From a checkpoint of a small transformer trained on Wikipedia: a variant of Adam for these matrices.
Each number is 128 + 24 x the weight over its row's rms, rounded and kept within 0 to 255. Layers, rows and columns count from 0. The size above them is the row's rms in percent of the matrix's.

# layer 15 MLP up, 640x160, rms 0.0556, rows 64-83, columns 0-79
size [ 90 110 100 104 111 116 100 108 112 103 112 110  99 103 101 100  99  91 105  79]
[[133 105 109 114 151 115 124 137 177 114 114 165 121 119 110 128 135 147  63 119 107 157 118 177  86  98 161 165  98 116 131 157 157 151 151 159 159 145 139 128  98 105  78 123 135  95 109 116 119 138 119 126 112 136 118 124  81 158 142 121 145 166 121 114  96 109 105 114 119 161 140 127 124 117 128 152 137 129 121 120]
 [102 139  80 129 124  78 121 151 131 164 131 148 143 121 138 115  87 148 132 131 133 119 145  71 152 118 121 132 160 110 144 112 102  94  95 150 136 153 115 119 133 139 144 118 133 141  82 148 107 125 122 158 133 187 136 126 104 129 172 112 130 140 129 182 117 114 138 111 133 164 155  92  92 115 103 155 149 110 160 148]
 [141 120 113 113 132 120 131 133 149 192  86 121 151 119  95 110 123 149 128 123 123 141 130 159 119 149 118 167 118 116 136 144 142 117  92 131 139 130 131 160 109  87 120 157 190 118 136 129 115 179  83 135 114 136 153 147  79 139 115 111 120 141 108 141 132 131  96 143 138 103 155  68 105 142 162 120 130 112 131 148]
 [157 139 111 187 161 141 108 116 116 103 157 126 121 142 119 126  78 184 123 119 165 143  99 132 136 153 158 143 115 148 129 129 164 125 102 136 157 144 136 136 144  99 116  74  94 161 136 143 112 132 134 111 144  61 112 107 110 115 108  93  98 129 177 127 178 115  97 136 140 116  87 136  96 108 102 130 135 123 165 162]
 [128 126 108  51 138 116 119 133 145 161 163 147 127 120 108  84 153 134  96 118 110 146 175 107 136 131 141 128  92 141  76 106 123 119 133 141 114 117 119  87 134 163 127 112 149 168  99 152  84 128 131 185 124 166 166 146 148 153 116 139 126 121 128 157 139 130 108 204 123 143 125 136 153 103  88 128 110 122 109 127]
 [ 75 143 135 116 138 131 172 117 108 186 162 144 121 136  59 189 121  94 111 127 124 149 103 144  84 131 159  99  89  96 133 152 165 129 146 133 142 135 108 112  77 147 123 150 143 178 142  79 103 122 137 146 117 108  87  84  93 131 154 150 135 129 131 138  86 161 155 132 128 140 103 114 107 116 143 117 149 125 156 144]
 [119  95 138 142 141 120 117 142 114 157 104 105 151 120 156 155 108 187 135 124 103 159 147 135 111 127 112 107 124  95 116  56  95  83 156 151 148 139 123 113 100 138  96 117  91 127 127 143 134  87 136 118 123 155  90 116 100  86 132 103 151 135 108 153 110 122 127 125 158 123 146 132 149 130 134 140 133 114 120 124]
 [142 147 170 171 108 103 143 140  91 135  76 166 139 117 111 133 116 117 108 147 141 152 126 124 144 133 111 169 117 143 145 130 152 137 155 154 138 134 122 102 157 134 116  86 130 153  68 119 159 151 149 139 121 156 124 140 128  99 128 143 158  94  81 185 112 137 114 110 113 123 176  89  79 108 131 147 153 120 108 108]
 [ 97 142 173 112 151 136 160 148 157 108 123 146 114  67 124 125 109 166 119 157 135 100 175 145 126  95 133 140  98 103 123 171 144 108 148 135 124 123 110 155 125 135 101  76  99 165 141 155 134 112 146 146 153 149 142  99 125  78 140 140 139 155 108 127  80 101  99 135 130 134 116 126 157 142 162 127 149 162 148 143]
 [ 80  99 159  89 119 115 146 142 125 146 117 166 148 144 151 142 132 136 131 113 113 143 108  76 147 166 168 120 141  95 134  78 149 108 104 131 142 150 183 139 133 174  67  91 163 135 137 170 142 148 140 158 128 117 158 101 128 103  99 147 100 142 108 144 133 133 109  96 156 151 179 128 123 144  94 129 129 118 132 107]
 [142 128 104 122 114 137 128  98 153 118 123 141 132 113 168 148 157 107  72 161  93 122 113 137  93 108 128  91 157 131  94 100 120 103 127 162 150  86 130 103  84 107  99 101 173 128 138 122 141 135 118 148 121 106  89 101  87 135 162 137 109 135  95 214 130 106 143 143 110 164 116 130 113 140 130  95 160 163 130 134]
 [157 145 151 122 137  97 153  99 170 137 124 117  86 111 143  98 130 134 129 129 103 122 107 127 108 156 146 129 129 105 136 124 160  96 140 150 136 107 111 126 145 138 139  84 102 139 130 183  78  74  79 116 156 152 104 124 121  89  90 131 152 136 192 133 168 134 108 153 156 105  99 143  98 126 161 116 147 108 140 138]
 [129  91 133 126 158 137 149  97 151 129 116 124  97 136  95 118 109 114 104  94 101 204  90  88 164 154 141 127 118 118  77 162 112 164 121 138 140 162  86 120 112 155 110 116 136 166 147 133 158 127 133 136 126 140 136 112 146 106 126 127 159 129 133 133 182 127  98 118 144 120 112 151 155 148 117 149 124 177 165 149]
 [151 119 106 141 114  95 152 111 146 123 110 144 148 129 139 146 139 162 119 145 134  91 114  92 130 130 166 114 144 108  90 159  69  81 160 163 134 117 158 181 121  92 141 139 135 145 140 148 133  86 143 131 115 121 121  85 103 139 159 170 165 150 108 157  96 106  99 109 101 149 138 115 138 157 127 174 152 123 126 118]
 [116 152 127  87 144 142 141 123 147  96 130 119 161 121 137 112 117 164 151 109 100 143 177 123 155 186 105  89 121 122 103 129 114 128 109 107  90 115  67 135 153 117 115 100 160 139 149 177 151 134 129 123 156 133 133 125 125  95 140  80 146 126  86 128 116 149 167 155 132 128 121 164 156 162 168 129 137 160 106 136]
 [115 137 133  80 151 113 134 150 127 141 168 146 103 135 125 131  97 105 119 146  88 104  59 111 142 148 160  99 141 125 132 120  96 117  73 147 194 128 118 101 121 120 110 137 162 141 146 124 164 156 107 134  91 125 138  66 111 124 139 139 117  97 110 162 107 130 105 140 118 100  99 124 147 167 123 141 147 123  96 171]
 [141 133 125 121 156 135  83 144 160 117  73  90 127  86 163 118 156  94 124 125  95 144 169 100 139 163 119 148 118  96 112 111 148 164 140 137 161 148 122 105 113 126  92 120 104 109 107 104 154 132 124 160 104  98  82 104 168 111 108 155 125 103 122 120  98 126 153 154 132 152 134 148  72 173 107 136 117 123 154 131]
 [107 103 135  89 151 112 128 138 140 118  97 132 125 160 114 166 142 114 154 157 125 149  85 114 141  92  89 108 174 157 127 133 118 131 107 154 159 147  60 107 122 101  78 137 109 125 134 158  84 107 113 132 178 124 141 150 134 149 150 153 138 131 103 110 103 131 114 157 106 104 122 130 100 113 156 149 172 124 110 131]
 [128 139 149 100 115 119  90 142 126 136 106 113 132 119 106  93 118 131  91  97  86 173 102  80 113 140 101 115 107  94 136 169 131 138  95 165 129 116 155 117 116 142  71  85  74 181 101 163 106 139 135 137 102 150 118 154 171 119  88 124 102  99  86 158 145 123 145 152 166 141 160 147 134 109  90 106 112 133 121 116]
 [ 89 143 151 115 141 104 151 114 110 140 136 121 134 125 140 115 100 134 142 163 140 147 143 142 148 130 104 133 134 103 121 117 137  44 103 129 190 111 127 119 176 100 148 131 133 134 138 123 159 110 128 112 130 100 124 123  87 130 205 117 134 119 136 121 104 100 107 123 120  96 163 134  88 131 114 101 148 156 132 121]]
# layer 15 MLP down (transposed), 640x160, rms 0.0497, rows 64-83, columns 0-79
size [ 82 108  94 106 110 114 105 106 119 105 119 108 100  94 112 104  92  97 103  64]
[[133 157 118 128 160 129 106 133 106 118  98 108 143 149 112 139 151 164 196 134  98 117 101 109 163 110 130 148 142 102 160 109 133 109 140  98 118 125 110 131 162 130 164 166 115 126 141 144  78 139 107 119 129 143 110 121 157  91 140 126 144 139 128 129 135 162 103 115 112 132 120 116 125 125 123 117 103 162 121 132]
 [143 107 162 136 151 127 131 109 104 154 124 104 142 112 134 135 164 147 172 114 123 143 120 135 139  86 165 148 119 122 117 145  77 150 154 133 153 107 135 158 140 137 119 121 137 166 146 117 100  88 159 122 120 141 100 105 134 161 151 174 112 140 135  81 123 112 120 141 185 131 107 110 176 126 116 121 107 145 163 113]
 [154 140 127 122 147 118  87 160 122 127 101 142 168 135 134 144 148 127 134 106 137 111 137 108 155 109 112 114 141 176 137 158 124 155 131 113 109 136 120 149 117 102 113 148  84  90 141 126 126 121 135 123 101  64  92 121 149 121 155 129 114 159 135  86 123 119 158 103 143 112  79 103 131 114 157 128  84 124 118 130]
 [ 84 145 119  76 142 152 130 129 103  89  96 129 138 126 133 111 164 146 119 102 122 113  83 147 117 123 102 119 129 104 133 125 108 107 115  96 129 123  80 129 110 113 113 166  91 153 148 116 122 146 126 161 145 125 158 120 113 136 107 171 159 146 130 119 101 112  87 125 122 141 134 121 105 128 107 101 128 145 130  93]
 [161 152 123 127 176 134 108  66 150 137 122 100 124 121 123 138  95 106 113 144 115 174  89 176 158 136 118  85 127 113 147  94 131  76 133 144 164 136 124 154 116 137  79 134 112 119 138 148 153  95 103 113 133 124 135  98  76 137 112 122 115 146 103 130 111 144 132 120 154 147 106 107 136 151 150  88 159 137 123 129]
 [184  99 120 126 123 159 126 124 173  90 112 119 156 111 143 114 141 163 122 111 161  96 141 121 122 134 167 116 152 151 101 122  99 112 156 128 133 149  82 115  90 133 124 120 142 142  98 146 101 107 138 145 119 121 102 161 120  94 114 112 121 143  57  82 137 118 136 125 115 155 140 130 110 127  97 134 115 129  98 147]
 [117 158 123 148 102 115 111 140 139 120 157 122 125 123 143  93 130 150  92 127 147  93 102 146 142 146 139 129 155 117 128 121 150 179 148  95 122 140 122 120 133  97 170 117 146 125  94 139 159 139 112 143 149 142 174 125 110 162 130 165 129 164 137 158 105 116 147  98  79 126 199  99 153 135 108 137 100 105 150 139]
 [143 145 127 113 125 129 157 113 119 133  98 133 155 132 119 125 133 166 175 127 128 126 192 141 126 143 149 128 141 169  96 120 112 152 127 113 136 127 100 102 146  96  84 171 118 150 144 100 126 139 129 120 153 125 118 108 142 122 106 130 114 157 143  86 116 127 138 176 181 115 144 128 119 121 100 102 106  88 127  86]
 [155 102 125 164 129 146 138 111 124 136 113 137  93 152 118 111 129 147 129  91 132 120 120 154 142 124 121 131 107 146 146 112 140 102 105 153 153 128 156 129 120 100 180 146 184 115  91 115 113 149 129 125 131 143 132 130 146 139 126 142  97 141 161 175 150 175 102 122 145 117 141 137 154 104 122 165 127 121 107 156]
 [127 161 110 138  74 110 149 190 147  90 122 140 120  66 124 103 140 113 167 153  96 136 121 138 115 125 131 147  79 105 145 130 161 129 134 125 116  98 108 157 160  81  86 172 126 104 114 119 154  92 144 139 148 117 109 141 157 147 137 119 146 108 131 126 114  88 118 136 129 146 148 158 153 163 192 150 171  89 149 136]
 [141 118 153 130 146 106  92 169  98 180 163 159 155 131  76 115 125 145 152 152 137 180  98 109 151 149 129 132  92 101 163 128 105 111 112 137  98 148 120 126  89 171 154 134 106 120 135 151 164 146 108 118 106 128 178 158 159 173 134 124 103 123 145 100 112 133 110  86 113  87 107 121 147 147 119 139 124 127  87 136]
 [107 115 161 102 105 110 138 161 118 126 168 143 145 120 140 123 155  73  95 145 195 141 116 162 121  83 115 139 121 130 107 122 169 155 122 100 128 144 112 117 136 120 107 139 142 135 120 105 116 192 175 137 134 143 150  88  82 127 125 141 157 103 125 119  81 110 111 151 120 122 131 135 133 130 135 113  82 175  88 124]
 [141 128 145 176 114 122 154 118 138  95 151 144 146 114 132 103 114 150  99 136 118 146 139 136 128  97 132 126 164  99 126 102 105 111 104 100 128 136 150 118 146  86 102 134 112 122 121 109 153 148 113 107 133 140 116  92 164 159 130 162 125 146 107 163 130 130 111 160 119 173 120 129 133 147 148 140 135 147 135 102]
 [176 129 156 105 126 110  99 114 138  99 126 104 105 161 137 133  90 140 126 116 124 126 168 161 149  96 121 146 181 172 122 169 163  82  94 153  98 165 105 110 101 134 161 122 108 157 117 126 142 106 141 126 138 116 130 146 158 101  86 107 116 100 123 109 134 143 139 109 124 149 124 100 117 182 108  95 146 150 121 116]
 [138  71 129 127 137  96 129 141 147 150  95 160  95 141 101 141 106 121 129 142 145 114 145  92 116  90 168 131 136 123 119 113 133 130 103 175 131 173 158 121 141 151 119 141 115 123  86  99 117 144 132 129  84 149 136 149 132  93 148 133 157 106 139  88 123 133 131 118 129  91 134 133  55 127 174 105 111 144 135 124]
 [154 141 124 141 149 160 116  73 137 105 153 111 162 170 112  98 147 107 139 115 138  87 114 162 121 155 101 117 109 103 163 113 117 122 155 112  61  98  67 115 130 147 134 117 101  79 130 117 174 135 128 128 133 107 129 167 130 145 100  93 108 171 119 102 148 154 151 135 137 132 120 141 109 104 132 146 120 140 119 119]
 [105 130  69 140 138  76 131 119 147 142 137  99 127 133 132 105 136 115 119 160 150 139 149 173 140  81 124 162 135 118 147 122 153 158 104 136 124 125  96 150 138 160 110 134 126 142  86  83 137 149 105 134 154 108 139 145 123 115 128 117  89 119 167 178 151  85 124 150 147  78 129 124 137 127  79 126 137  89 117 104]
 [141 127 135 139 165 142 126  91 122 125 136  98 138 147 181 132 127 164 136 112 129 121 131 126 133 132 134 148  82 186 126  96 114 135 107  94 120 146 156 141 170 155 132 111 155  93 146  94 151 106 155 175 100 123 114 123 161 128  94 103 139 149 159  85 134  94 157  93 115 155  91  87 147 115 105 160 133  98 170 127]
 [ 76 116 126 152 106 127 129 136 161  73 120 127 112 124 132 161 148 122 141 172 115 133 166  90 129 138 106 109 116 120 150 104 117 174 137 129 130  99 122 123 113 117 124 145 125  96 136 131 133  90 159  98 131 124 122 124 113 128 146  98 157 138 124 118 101 174 130 132 122 104  92 174 133  92 131 146 133 174 156 154]
 [156  91  91 139 138 136 159 154 130 145 124 144 140 103 119 118 123  99 116 110 140 107 113 145 136 146 182 154 128 121 124 154 129 181 131 141 113 131  91 124  93 117 103 113 134 126 117  85 148 162 121 158 126 138 100 108 150 129  77 144 116 103 135 127 171 139 132 129 182 133 110 124 153 117 185 146 135  85 151 205]]